config = dict(
    n_head=3,
    head_dim=64,
    vocab_size=563,
    activation='swiglu',
    init_std_qkv=0.0426,
    optimizer='muon_variant',
    decay_shape='cos',
    dataset='wikipedia_en',
)
Each number is 128 + 24 x the weight over the matrix's rms, rounded and kept within 0 to 255. Layers, rows and columns count from 0.

# layer 2 MLP up, 256x128, rms 0.221, rows 0-104, columns 0-63
[[143 121 102 102  98 133 145 135  78 128 117 155 148 107 163 157 134 148 168 148 154 152 152 138  92 123 125 106 105 134 108 121 183 133 133  89  72 132 120 147  70 145 104 123 166 131 130 157 157 111 145 143 127 179 117 129 169 105 118 101  89  60 112 101]
 [117 140 134 123 145 152 146 129 124  73 155 123 144 107 116 130 154  96 132 110 153 122 117  99 119 177 116 130 138 178 102 164 126  98 150 107 136 138 133 114 172 154 115 145 115 118 144 110  68 151 139 145 171 175 135 123 110  92  96 113 112 135 154 122]
 [111 128 133 136 132 129 133 108 159 147 129 104 153 134 120 106 153 127  89 118 103  97 155  95  99 143 163 138 108 140 140 142 209 161 156 106 143 107  95 105 138 151 124 109 127 159 170 117  95 104 133 157 130 127 100 151 132 143 103 180 117 116 156 150]
 [116 125 110 122 125  91 118 157 116 131 138 106 112 137 126 111 120 113  94 156 135 126 109  99 114  99 104 167 116 151  85 136 102 119 120 134  81  71 139 128 123 121 170 136 116 142 130 126 111 162 146 164 169 147 136 191  62 138 141 100 158  99 130 130]
 [111 119 171 116 131 150 129 136  91 141 131 103 145 121 133  91 154  85  97 125 108 147  83 105 142  98 124 159 111 125 109 138 109 130 136 150 143 148  73 136 137 149  87 122 126 116 121 146 124  59 161 153 105 131 188 141 112 128  88 144  92 145 101 124]
 [141 134 130 134 134 121 136  86  77 150 138 136 134 133  95  92 158 129 162 150  87  85 137  92 138 156 141 109 151 139 147 132  76 125  87 160 202 116 144 115 123 133 129 132 111 108  86 112 129 165  96 161 170 145 112 155 144 151 139  91 136 132 126  86]
 [143 116 129  92 132 167 174 151 116  87 124 119 176  98 108  86 165 129 114 131  74  87  75 143 125 139 138  89 135 117 110  92 131 116  99 151  87 145 152 147 117 135 114 132 125 120 146 146 116 137 106 114  69 136 100 106 131 131 133 139 135 102  83 156]
 [156 130  96 123 142 164 138 133  82  90 155 103 165  90 144 109  96 107 128 157  97 138  94 114 144  98 110  63 119 133 105  75 120 133 166 141 110 132  99 133 116 150 104 108  95 110 130 136 168 113 104 171 123 114 143 139 121 158 135 153 134 101 137 130]
 [133  71 133 169 137  96 121 115 130  76 121 122 117 106 118 166 146 166  98 121 105 110 161 140 101 105 114 128 138  96 161 126 122 116 149  71 154 124  74 200 142 169 129 173  97 166 130 135  87 143 118 133 115 134 117 158 110 111 122  86  90 127  95 106]
 [ 99 139  95 115 129  82 146 111 134 149 120 139 111 153 154 148 120 100 114 132 108 143 107 147 124 169 148 132 149  84  96 122 112 107 122 148 119 123 133 154 122 119  95 126 126 126 155 130 136 124 130 138 121 116  98 116 124 137 138 144 139  83 144 127]
 [112 107 128 154 102 162 102 140 119 146 145 173 164 147 169 123 146 145 110 164 141 104 132 134 156 169 122 121 106 139 116 123 168 160  95 102 110 168 140 136 118 191 134 120 141 128 164 109 100  95 131 156 109 100 113 134 119 171 165 151 120 138 166 150]
 [ 72 119 115 106 161 115 157 137 124 164 155  85 141 129  92 149 137 145 113 109 155  99 120 116 134 113 124 123 151 129 140 183 135 166 181 161 116 141 156  94 144 149 143 145 151 151 107 142 125 119 115 136 130 148 117 141 160 117 121 155 132 114 135 107]
 [131 104 144 161 135 137 129 155 108 138  94 106  97 105 122 149 123  99 185 116 118 108 135 159 117 110 100 165 118 109 111 145 105 122 144 135 128 146 128 123  85  95 104 141 131 106 181 146 110 121 126 121 110 120 113 154 153  94 135  84 110 111 130 120]
 [140 158 115 143 172 163 121  85 112 140 113 137 118 103 124 122 107  86 134 118 108 116 115 129 120 141 130 135 117 134  99 151 151 108 109  97 117 163 103 146 166  99  77 130 137 163 126 154 151 129 150 179 145 135  87 116 166 109 151 136  81 162  93 141]
 [182 139 155 155 146 177 123 134 129 105 122 126 137 116 118 140 103 127 149 108 124 136 165 154 116 158 147 163 145 142 107 154 157 115  77 158  94 129 129 129 139 149  86 106  80 137 116 103 106 139 129 127 106 114 139 151 130 122 184 158 111 208  99 150]
 [120 122 142 105 142 110 134 122 125 134 130 161 102 137 163 163 147  90 106 143  91 137 154  99 109 121 166 111 108 127 112 118 110 108 147 144 163  91 135 125 113 132 107 192 120 105 119 150 128 112 146 159 133 119 126 107 122 141  74 110 128 112 140 127]
 [ 82 115 137 147 116 135 153 135 141 150 103 151 151 117  70 131 112 147  96 104 149 145 143 112 104 147 164 126 157 122 136 120 118  99 141 171 131 110 137 123 111 146 126 158 128 123 144 127 132 114 128 107 132 106 137 132 107 182 118 118 144 110 131  94]
 [ 82  82 144 148 122 102 145  98 171 132 154 152  92 134 116 159  95 130 106 122 136 138 121  88 144  92 105 161 135 134 141 104 101 130 138 159 163 107 133 111 130 142 133 118 108 141 158 136 113 160 112 159 144 128 128 126 111 116 137  83 121 108 151 136]
 [114 162 155 154 144 153 115 144 126 136 135 134 132 110 148 177 136 113 166 103 117 146  70 105 108 122 132 156  93 150  92 127 116 139  73  99 112 150 150 125 115 128 125  89 107 147 139 131 194 108 148 107 118 151  70 147 107 131 142 132 198  99 130 137]
 [140 125 109 155 118 179 158 138 129 104 132 130 124 111 100 154 167 108 128 147 125 129 152 171 126 114 103  81 123  85 130  89  84 118 119 158 185 156 125 133 134 137 112 124 108 101 103  85  96 153 136 159 144 136 106 112 115 122 101 114 104 141 115 138]
 [107 102 151 101 106 144 131 121 106 144 153 116 157 161  84 140 105 106 106 108  74 162  87 182 125 145  81 114  73 115 166  85 120 156 107 138 148 139 110 143 127 150 107 166 150 111 115 131 143 138 149 137 122 167 130 134  65 137 107 163 127 154 110 164]
 [120  95 157 132 151  96 102 163 156 103  95 120 125 174 118 144 118 103 156 114  90 123 158  92 162 105 145 142  72 135 129 127 100 124 156 145 120 104 128 156 127 130 136 169 131 150 179  90 125 127 122 128 153 141 127  86 122 139  76 169 133 117 106 110]
 [ 99 132 145 152 116 103 133 115 135 111 136 138  73 109 147 128 117 111  88 147 113 185 104 101 139  85 126 132 157 146 167  96  90 101 143 140  95 110  82 133 189 146 104 132 101 136 122 132 135 181  95 149 172  97 144 148 161 116 131 133 147 150 109 124]
 [138 134 175 110 100  92 125 129 128 141  56 106  88 131 139 110 129 138 172 145 159 151 119 110 122 142  86 133 156 126 117  98 131 135 155 137 103 104 131 162 191  93 118 133 140 126 172  85 133 114 137 127 132 131 118 105 137 158 157 154 140  96 111 131]
 [115 125 131 114 134 142 155 140 133 137 146 158 146 127 120 122 155 102 142 173 156 144 104 148 132 114 111 102 120 142 101 120 151 135 115 111 113 103  94 147 116 130 126  88 106 136 154 128  99 120 160 148 140 130 135 148 144 136 104 148 125  84 131  78]
 [145  93 106 118 102 143  84 146 157  94 138 150 154 155 143 164 149 101  96 137 129  92 101 133 125 110 148 104 104 145 127 132  68 101  97 146 112 121 111  95 159 122 113 120 122 156 155 128 130 132  85 124 129 122 154 108 126 126 125 139 140  94 130 140]
 [119 165 134 128 130 124 118  97  85  89 114 171 109 118 151 138 122 133 177 113 106 139 151 149 151 161 110 135 117  92 150 125 139 112 128 143 139 145 162 150 164 120 161 157  94 156 125 119 118  96  91 121  88 138 131 126 100 136 158 127 111 130 123  96]
 [128 105 139  90 108 108 102 128 162  75 131 122 125 130 106 111 131 125  98 107 143 134  89 145  84 118 145 136 123 140 105 137 130 128  98 141 148 138  78 113 116  71 127 123 120  78  94 160 101 120 132 137 141 146 141 112  94  94 139 127 143 122 113 164]
 [130  93  93 115 149 128 118  99 106 117 148 153 115 118 109 111 142  60  97 148 120 142 104  71 175 147 147 158 117 105  98 162 137 124 120 172 135 130 145 138  91 122 112 135 130 128 103 129 138 145  68 152  72 111 114 105  92 145 130 112 175 147 172 116]
 [101 143 162 152  97 134 155 125 133 158 117  91 144 165 124 125 133 160 141 129 132  82 153 182 115 115 128 137  71 123 146 153 108 112 119  81 112 122 145 128 150 148 106 151 164 149 147 131 123  98 114 124  90 127  96 116 110 106  75 142  96 162 168  74]
 [145  73 115 153 112 131  70 144 128 160  75 133 122 116 122 137 123  84 157 141 135  90  70 100 105 117  63 121 152 110 119 111 109 123 128 120  90 124 123 148 124 118 159 141 109 133 145 136 151 134 118 107 106 168 119  83 132 167 156  72 169 144 110 142]
 [101 129 113 133 100  90 110 163 141  76  95 121 159 140 136 121 148 154 145 113  84  96 144  93 152 130 150 121  98 132  88 130 126 130 133 145 140 121 118 124 116  93 110  84 109 136 135 108 113 172 124 120 142 153  75 121 135 160  83 129 176 137 103 112]
 [ 96 124 163 141 185 128 113 168 117 156 111 108 119 121 151 152 133 152 133 106 126 104 111 108 138 139 135 163 132  90 115 153  98 149 158 121 160 143 143 179 143 156 131 146 143 120 112 168 158 104 125 171 161 117 165 108 143 140 176  82  76 184 181 126]
 [122 105  98 130 138 139 153 122 118  79 182  66 155 140 134 176 126 116 110 131  96 133 160 172 156  76 124  74 172 128 147 142 109 136 134 113 108 133 127  97  88 132 155 163 173 119 130 131 117  74 119 144 146  92 106 117 160 129 140 106 131 156 106 116]
 [124 110  90 154 134 129 102 128 161 144 150 118  86 111 153 170  72 147 137 198 134 154 130 130 185 125 149 114 119 136 146 115 101 173 116  79  94 154 142 132 131 128 137 103 166 118 118 137 124 123 139  89 109 131 158 139 124 130 122 131 103 127 114 129]
 [136 138 153 118 137 120 111  67 151 145 148 130  95  94 100 101 155 147 123 149 136 159 138 129  85 103 109 143  75 147 147 133 161 121 117 170 113 139 117  69 126 126 102 141 116 125 153 171 153 140 168 129 116 119 124 131 120 100 112 167 170 133 114 116]
 [ 86 167 131 106 128 142 110 143 104  95 133 125  89 135 143 102 125 155 155  94 136 172 127 131 107 103 148 111 116 107 106 124 171 110  98 108 159 108 159 116 126 159 122 141 131 101 131 138 115 114 174 123  88 137 159 100 122 142 122 142 115 135 126 169]
 [ 96 133  71 143 103 120 122 125 116 136 137  99  84 101 148 191 157 145 136 143 107 127 126 164  96 143 141 167 130 118 140 113 148 132 138 142 148 101 158 111 121 119 123 168 157 152 134 123 157 132 107 152 137 138 156 131 147 109 131 101 127 166 132 125]
 [107 125 110  76 155 117  79 116 116  97 136 155 139  97 149 139 110 132 161 128  95 102 150 157 119 112 103  61 107 186 102 175 121  99 174 120 127 115  92  94 129 154 118 151 155  79 151 138 116 144 134 137 107 154 110 110  87 152 141 180 100 119 121 119]
 [109 160 112 167 142 120  68 113 109 138 112 155 150 116 109 138 124 119 135 158 153 115 102 124  74 156 129 135 147  95 119  93 122 108  79 139 112 141 131 119 157 119 160 134 163 132 134 143 150 149 129 115 106 141 105 143 140 136 194 129 155 121 103 136]
 [151 136  95 157 122 120 129 121 108 114 145 120 102 175 152 145  99 105 132 152 125  96  84 143 111  92 137 141 132 166 123 152 125 116 112 110 126 146 136 152  89 100 155  86 132 106 136 160 123  86 121 153 127 148 114 120 107 148  90 118 161 102 141  97]
 [130 151 110 132 129  66 151 154 122 123 102 144 139 145 133 155 130 147 120  99 123 124 138 141 106  97 115 115 111 125  56 151 160  92 100 122 121  66 144  98 148 133  83 146 128 133  94 140 113 102 154 127 129 143 131 119  92 140  95  99  69 137 113 126]
 [114 154 186 125 188 161 138 137 137 164 153 133 147  76 172 133  97 187 115 166 152 105 129 171 134 108 133 139 107 116 173  99 105 191  89 117 133 140 118 124 176 142 113 101 149 110 142 158 161 113 144 141 144 159 134 162 168 189 171 205 173 112  99 177]
 [125 108 107 144 127 152 158 119 127  92 125 125 110  86 110 131 114 132 113 109 117 160 117  88 123 148 142 152 127 136 120 138 142 127 166 141 123 109 166 123 105  99 150  93 147 113 156 133  96 132 119 126 125 166  90 123 124 121 170 128 146 163 142 117]
 [117 130 121 105 143 117 126 131 111 151 124 107 124 111 139 142 108 185 106 125 113  93 126 147 156 160 110 152 170 179 128 196 132 117 111 134 129 112 138  83 132 138 122 131 108 131 124 160 121 142 137 114 133 158 124  91  98 143 148 143 120 150 135 145]
 [136 135 120 151 120 131  98 123 161 156  98 109 154  84 159 145 118 115  98 118 123 131 147 175 100 122 163 115 128 182 166 151 201 128 117  92 175 112 131 187 173 166 109 128 148  93 151 143 119 127  99 149  88 113 116 144 143 113 126 160  95 114 149 148]
 [136 147 124 137 100 135 110 155 128 127 115 153 132 152 119 142 105  98  71  96 146 129 117 137 161 133 126 180 143 133  91 116 104 109 115 120 114 112 150 135 119 145 141 152 103 137 115  98 102 128 161 117  85 126 132 134 107 140  61 110 134 126 131  96]
 [110  88 170 128 148 192 129 142 162 116 141 101 145 145  98 118 124 149 107 144 154 105 150 117 106 150 100 129 159 168 137  98 141 207 121 137 137 125  88  60 156 120 123 131 137 132 131 109 159 125 110  99 131  93 128 164 120 151 112 145 112 110  86 178]
 [144  80  89 112 140 134 158 128 103 117 160 127 168 121 107  91  99  97  79 119 129 127 108 108 122 116 126 150 131 109 120 130 150 104 115 140  86 131 165  81  91 125 158 138 138 132 125  83 105  85 119 150 134 122 124 142 100 175 143 121 116 112 102 156]
 [102 166 169 140 155 107 104 112 123 145 108 121 107 123 176 132 140 126 132 170 114 152 102 113 137 159 154 144 132 150 179 122 147 118 125 161 132 165 141  95 142 121 153 119 160 141 119 158 125 138 108 118 161 137 117 100 160 144  98 116 149 144 114  98]
 [ 97 133  87 112 119 118 103 148 135 117  80 150 120 133 112 144 171 122 113 109  89 119 118 133 105 121 123 140 122 104 124  85  98 111 132 133 121 177 132 152 114 161 124 100 116 149 123  74 144 197 157 139 146 125 116 123 124 151 124 147 140 101 115 100]
 [121 168 138 110 125 105 115 177 148 142 121 163 126 156 123 154 154 100 166 168  95  90 105 138 181 141 134 139 142 157 140 109 134 171 120  92 116 118 146 103 107 133 165 117 144 141 114 120 139 127 107 158 106 125 122 171 139 130 108 133 137 136 113 124]
 [152 112 148 148 126 113 148 108 134 144 160 129 121 161 136 142 181 160 116 148 180 109 139 141 159 114 134  92 112 139 112 132 171 140 135 105 117 135 136 136 134 101 115 147 127 134 159 137 122 138 108 133 155 147 122  94 165 115 137  95 116 136  96 125]
 [120 124  98 143 119 158 114 130 135  84 113 108  95  78 131 105 112 138  72 133 168 121 135 104 118 128 153  98  92 145 137 148 167 183 160 132 123 124 126 120 131 179 138 122 112  88 131 133 155 120 134 114 101  99 116 128 121 125 134 102 124 128 140 131]
 [133 127 111 130 103 148  84  78 104 112 127 182 131 145 111 172 186 140 154 117 122 134 168 123 117  51 140 109 129 170 116 129 119 139  99 147 127 122 121 105 132 151 115 127 132  94 155 132 131 116 121 140 150 132 131 137 114 130 131 163 125 159 147 139]
 [107  83 122 146 105 159 103 111 145 118 112 109 123 140 144  97 139 107 134 131 149 126 104 127 111  97 107  65 106  94  92 111 134 100  77 140 151 153 149 121 104 118 141 145 116 145 126 121 125 142 132 136 147 133 110 130  82  96 132 101 116 125  89 171]
 [158 128  96 118 139 121  53 164 151 121 125 154 164 148 104 133 142 149 164 153 158 103  97 162 165 111  99 128 144 115 174 167 110 149 104 142 132 130 130 134 130 146 132 143 154 116 174 142 137 119 152 101 142 186 117 122 121 125 158 117 120 130 130 108]
 [ 98 121 110 167 159 117 112 101 146 146  95 145 153 167 159 132 108 140  97 104 116 137 122  88 157 164 147 128 138  97 146 157 119 134 155 143 157 132 176 164 152 115 122 146 123 135  77 141 132 118 135 135 161 134 152 132 124 100 104 109 154 165 104 139]
 [143 154 109 117 144 117 124 148 124  68 130 126 106 124 113 118 152 159 135 146 108 139 113 126 109 152 189 132 176 144 146 116 143 103 167  82 128 155 133 157 124 128  67  95 136 125 116 166 134 177 141 113 128 144 114 126  90 148 107 101  98 132  95 143]
 [104 145 147 131 117 127 150 119 157 101 147 131 121 159 109 134 128 143 127 113 122 104 115 143 105 123 139 144  79 150 148 116 160 133 162 107 147 121 120 109 146 106 124 114 109  70 129 126 117 166 135 122 144 121 135 109 132 154 150 148 128 152 133 141]
 [133 162 167 102 126  96 111 113 115 104 147 104  63 137 158 133 128 148 146  90 104 141 152 118 148 153  84 118 141 136 120 131  78 163 161  95 147 116 124 112  71 117 123  97 136 162 130 151 164 123 119 122 142 184 131 144 117  95 139 153 129  68  96 120]
 [108  98 118 103 114 141 166 119 123 100 127 120 141 121 182  83  97 127  95 161 148 151 136 175 135 126 132 171 111 127 160 168 158 128  83  91 103  88 122 126 129  96 127 129 123 132 153 152 106 123 149  84 133 148 117 118 142  92 103 146 154 117 103 131]
 [128 100 152 139 143 128 158 107 116 109 163 149 126 100 120 137 130 119 119 118  94 140 138 116 133 130 124 159  90 112 174 129 112 137 103 138 154 121 191 122 128 121 102 109 104 120 134 111 114 142 194 148 143 107  88 102 116 109 206 117 125 134 122 167]
 [112 170 148 100 149 117  99 126 109 153 108 154 170 133  66 141 171 110  99 126 117 148 154 114 156 124 119 135 102 119 100  94 153 111 123 133 147  97 124 127 130 142 127 112 106 152 152 133 110 157 155 123 122 149  97 115 139 137 109 132 156 107  96 172]
 [139 122  79 145  68 123 116 135 162 129 118 138 112 121 124  70 127 132 101  85 172 133 109 105 123 126 113 112 117 132 111  77 127 130 140 135 112 147 135 129 103 145 102 104 121 116 117 107 143 142 132 152 158 103 158 139 135 130  98 100  86 169 148 153]
 [146  98 139 153 103 134 142 146 140 141 124 127 124 139 126  84 117 136 164 123 144 147  95 120 138 102 119 168 145 130 141 135  90 128 159 123  86 128  93 150 164  94  99 126 138 152 129  94 180 141 161 118  96 102 101 121 118 101  91 126 109 152 127 108]
 [116 134 126 143 156 143 144 127 141 112 128 142 123 175 144 145 144 107 110 125 151 117 161 139 113 117 113 131  65 149  96 138  90 136 110  91 134 127 137  67 112 121 150 135 210 136  98 144 111 107 178 119 156 129 165 138 136 167 137 111 146 162 133 119]
 [124 124 130  97 140  71 161 122  84 103 134 127 144 132 105 174 155 128 114  95 146 112 121 128 133 111 122 108 127 133 123 151  89 122 144  98 135  99  94 106 128 134 119 123 136 140 124 138  91  75 133 149 104 138 148 121 138 101 115 124 111 123 142 126]
 [102 157 159 156 149 157 132  80 132 128 120 146 150 108 134 116 144 106 124 165  84 115  79 159  77  90 100 127 147 122 183 155 121 137 152 151 127 132 132 136 170  98 151 124 119 106 117 116 147 127 126 110 130 130 179 156 152 134 175 121 135 129 122 185]
 [139 108 139 149 139 103 112 113 104 127 160 112  94 136 102 116 128 141 116 104  78 121 145 124 119 109 122 112 131  67 145 101 125 115 129 104  99  85 115 134 109 119 144 111 130 118 127 141 150 125 132 152 107 119 138 122  85 120 113 131 137  98 123 107]
 [137 135  89 161 133 120 118  98 128 116 127  66 147 119 131 110 108 137 140  93 123 115 130 115 144 132 164 134 109 147  99 164  98 141 128 123 101 126 112 128 148 112 139 114 137  91 159 151 104 142 123 156 118 143 167 129 112 124  87 124 114  91 121 113]
 [121 119 133  87  90 132 124 126 161 110  91 134 148 125 154 139 160  93 122 116  81 119 103 170 135 151  87 115 154 154  97 104 114 115  97 157 137 140 104 133  93 166  75 110 118 117 131 118 150  99 136 107 105 146 118 109 126 146 114 166 156 171  94 130]
 [113 112 132 145  96 127 132 128  85 107 189 144 137 109  76 111 133 186  87 117 161 103 109 167 169 119 116 123 159 104 100 106  93 122 130 108 133  96 115 102 112 147 158 124 173 186 134 125 141 128 156 122 109 121 160 119 143 135 132 134 127 113 142 158]
 [108 163 105  91  84 130 138 115 132 119 146  89 117 128 128 133 159 162 141 136 101  98 151  87 185 111 141 144 135 126 153 156 123 101 105 167  99 138 181 157 112 148 118 111 144 102 106 141 123 108 144 129 132 124 106 118 137 145 127 165 115 110 147 129]
 [129 122 132 103 157 106 127  76  69 114 102 154 144 153 139 147  95 142 101 137  92 132  73 155 180 161 111 122 126 143 151 125 153 131 115 142 112 104 170 174 135 107 154 182 120 178  93 138 117 147 119 131 151 148 127 131 125 154 125 133 130 120 171 119]
 [180 124 103 107 125 109 128  85 125 100 119 130 153 110 103 131 145 133 126 138 144 107 110 102 154 112 134 107 196 164 108 159 177 136 138 160  91 158 123  93 137 114 104 136 103 136 161 108 162 144 146 104 120 103 143 116  72 139 129 153  98 121 103 114]
 [176 147 155  98 160  96 122 129 115 159 146 114 130 107 144 139 134 157 144 164  94 112 110 123 118 125 146 154 154 130 128 104  89 127 129 115 123 110 104 124 100 141  96 135 148 157  69  95  99 153 119 146 141 151 148 152 145  80 119 174 124 152 112 111]
 [ 84 175 156 116  94 133  81 149 132 141 109 123 171 113 121 148  98 124 127 101 147 132 124 113 132 119 153 139 112 116 133 116 144 132  84 156 115  83 108 149 150 116 120 113 122 161 122 114 135 106 140 128 153 131 114 136 124 114 194 164 128 117 106 126]
 [101 130 115 125 120  90 125 121  98 109 177 103 137 118 147 142 130 145 123 110 151 149 146 143 125 115 112 135 129 128 150 165 112 164 159 129 109 115  96 174  67 140 111 127 153 157 127 113 119  96 120 131 152 146 127 134 136 155  89 178  91 126 112 104]
 [ 96 150  94 156 126 136 170 129 132 137  96 146 104 162 105 142 124 129 183 152 113 157 114 144 167 147 155 134 112 121 160 122 126 206 124 126 170 145 168 107 107 123 103 130 123 136 120 134 149  92 141 126  82 132 139 106 105 120 166 123 164 113  99  89]
 [144 148 119 124 170 161 106 143 129 128 117 145  98 117 105 108 123 115 195 137 138 111 162 110 133 169  87 123 110 118  94 117 108 113 121 127  95 158 132 113  88 121 144 115 147 115 163 146 141 112 128 137 111 110 103  86 172 129 130 127  92 128 141 128]
 [143 132 108 135 100 159 126 125 103 135 116 155 103 172 115 111 132 127  97 149 163 110 122  97 130 161  83 120 104 121  94 144  82 167 133 135 123 132 130  97 112  89 113 106 134 124 110 118 145 201 118 148 148  53  85 145 107 120 151 128 162 130 109 178]
 [111 153 112 146 146 131  95 126 123 120 123 151 122 139  98 148 124 141 103 116 126 128 110 159 108 126 142  93  87 137 136 144 154 110 102 143 119  93 121 137 194 131 147 123 151 136 123 164 149 126 103  99  84 134 116 129 122 128 160  83 158 142 160 117]
 [145  79 130 171 173 179 148 130 145  98  98 111 157 167 102 106 152 132 156  96 114  70 168 125 177 115 121 132 125 171 106 107 137 161 169 137  94 131 150 165 102 149 146 112 129  83  81 140 121 136  98 109 114 157 179  84 167 168 134 164 120 111 132 137]
 [111 178 110 130 140 123 128 181 143 181 125  89 138 157 105 167 100 104 129 127 109 141 173 151 121 105  88 100 133 140 113 146 104 101 145 160 114 144 160 117 136 113  80 131 114 110 124 147 127 134 121 133  89 143 133 131 114 143 131 144 134 114 149 131]
 [151 123 131  90  87 116 122 138 175 116 117 144 126 120 127 169 112 119  96 138 162 117 120  80 141 150  85 104 172 155 105 123 118 155 127 145 105 127 158  98 164 102 105 146 156 161 154 123 111 135  95 107 130 127 130 127  77 118 155 156 138 113  95 177]
 [115 114  65 152 122 111 133 132 119 142 114 176 122 132 110 115 144 158 109 159 139 135 119 155 128 136 104 165 121 136 129 132 123 108 150 135 136  87 124 141 117 117 131 163 108 153 121 135 139 117 106  54 123 174 164 119  86 137  97 112 102 149  92 132]
 [100 142  96  97 106 111 158 155 127 125  89 139 174 108 146 125 143 118 102 102 138 127 138 114 120 153 138 104 122 159 135 148 132 152  85  95 157 120 127  82 158 109 141 143  95 157 134  92 155 118 140 133 109 143 130  97 127 156 118 108  99 146 161 135]
 [121 155 160 157  84 109 151  97 167  88 127 177  69 146 104  98 135 128 101 120 155 129 120  97 129 127 147 144  88 105 108 123 112 119 145  95 128 148 132 114 140 150  97 143 154 133 129 109 158 160  61 125 162 142 149 143  85  86 180 127 128 125 100  66]
 [120 109  74 151 162 128 175 120 114 131  92 118 137 121 106 110 170 124 132 124 102 145 131 145 152 135 140 106 171 166  83  73 107 157 108 106 126 168 152 142 100 159 144 133 145 140 111 121 108 151 135 150 122 147 175  66 113 170 101 131 105 114 116 132]
 [138 122 115 161 131 113 126 134 119 145 166 143 144 148  91 128 133 154 155  71 123 109 126 116 120 121 145 110 114 140 161 134 155 126 152  92 161 153 121  90 131 161  96 125 126 150  67 115 101 144 101 125 131 157 110 143 141 100 139 145 121 119 102 116]
 [109 152  92 108 136 120  96 126 142 135 120 132 143 172 129 108  81 128 151 140 147 179 167 106 142 177 105 118  87  88 136 127 136  99 123 114 111 145 138 133 140 128 139 101 130 127 151 109 178 123 107 146 135 101 136 154 118 120 135 132 130 137 159 137]
 [151  75 131 147 143 148 110 122 167 140 118 100 167  79  89 113 133  99 137  88 121 123 128 147 116 108 126 175 137 155  99 106 117 125 150 154 140 149 120 152 113 172 107 146  95 165 122 169 126 113 141 125 157 129 147 142 153 149 106 114 114 158 154 149]
 [ 89 115 149 149 120 143 119 151  92 154 113 159 144 152 113 113 126 109 150 138 163 134 154 156 116 159 142 174  95  81 151  86  87 133 162 144 108 131  92 142 144 145 164 112 163 118 141 107 131 143 106 165  89 126 162 130 150 146 135  73 129 103 163 119]
 [111 159 134  98 105 109 152  82 153 159 147 171 163 130 137  96 153 102 118 138 121 104 150 118 117 129 136 164 141 147 162 149 158 134 163 123  76 102 113  73 149 109 118 156 111 148  94 126  87 122 109 179  98 148 141 150 143 158 124 139 141  93 147 155]
 [128 180 113 117 129 114  67 158 139 163 145 125 109 142 149 145 140 132 169 147 164 164 125 134 134 108 127  77 171 139 113 129 138 134 163 117 125 136 111  94 139  96 151 147  95  92 107 150 124 117 111 168  97 112 152 105  87 146 138 127 147 107 120  82]
 [105 109 118 115 106 148 111 126 143 154 135  95 143 141 108 151  92 115 131 127 116 102 138 146  79 101 131 159 158  98 106 187 137  98 127 143 121 133 148 161 114 130 132 176 126 116 119 147 133 139  88 110 159 144  86 139 110 135 132 130 126 142 140 162]
 [152 106 103 115  71 136 119 169 128 157 179 123 132 135 120 153  99 121  83 131 138  91 121 155 156 138 131 142 119 153 109 149 152 144 110 146 149 160  80 109 110 137 125 158 128 140 168  98  81 147 119 169 120  90  90 152 124 136 197 172 125 136 142 128]
 [111 104 121 115 113 149 105 113 156 156 133 115  88 101 168 164 193 115 113 134 106 110 179  65 148 127 130 141 137 156 143 145 130 117 100 145 139 117 120 120 107 112 134 113 103 115 130  95 142 145 113 133 166 146 136  94 163 136 115 141 133 135  97 136]
 [ 87 104 127 144 144 160 124 168 123 151 157 104 150 143 138 133 103 110 175 150  84 134 125 132 121 144 157 109  93 110 143  63 157 119 152  93 151 116  96 142 129 129 138 129 155 112 121  89 131 148 156 177 137 124 110  96 120 139 125 136 124  95 179 138]
 [110 140 102 113 122 150 119 142 137 194 128 103 110  98 108  99 115  95 109 148 129  68  87 114 139 120 141 146 116 132 106 104 100 125  85  75 149 124 164 155 113  96 145 128 145 143  75 115 162 146 123 114 134 124 130 107 123 150 163 121 106 103 146 135]
 [110 128  45 159 137 113  84 157 128 111  81 157 140 112 133 128 158 159 131 153 110 114 132 121 125 100 124 139 171 133  62 140 156 138 159  85 134 148  98  87 139 126 110 179 101 144 118 128 120 135 103  71 130 131 158 168 100 157 178 124 115  91 125 137]
 [106 150 134  92 138  98 126 146 133 123 174 129 133 143  97 156 130 119 113 144 166 172 132 119 117 107 125 145 155  97 142 148  93  97 117 154 178 153 157 160 123 125 116 159 127 105 133 163 161 163 131 127  99 148 130 132 122 137 134  80 136 152 103 144]
 [135 143 134 146 121 178 106 106 154  96 124 105 147 116 133 103 136 143 104 198 132 134 154 126 129 109 143 105 146 123 122 103 140  94 151 146 136 109 118 147 113 115 116  97 156  96 145 172 110  93 102 131 126 102  87 122 104 122 122 109 130 103  96 161]
 [115 113 120 144 138 136 141 125 171 129 179 102  97 122 135 144 107 109 143  99 191 120 184 120 139 156 124  88 144 116 132 145 133 114 159 134 145 145 120 155 134 120  81 140 149 116 161 135 141  99 143 143  58 162  93 127 125 141 120 117 119 180 122 133]]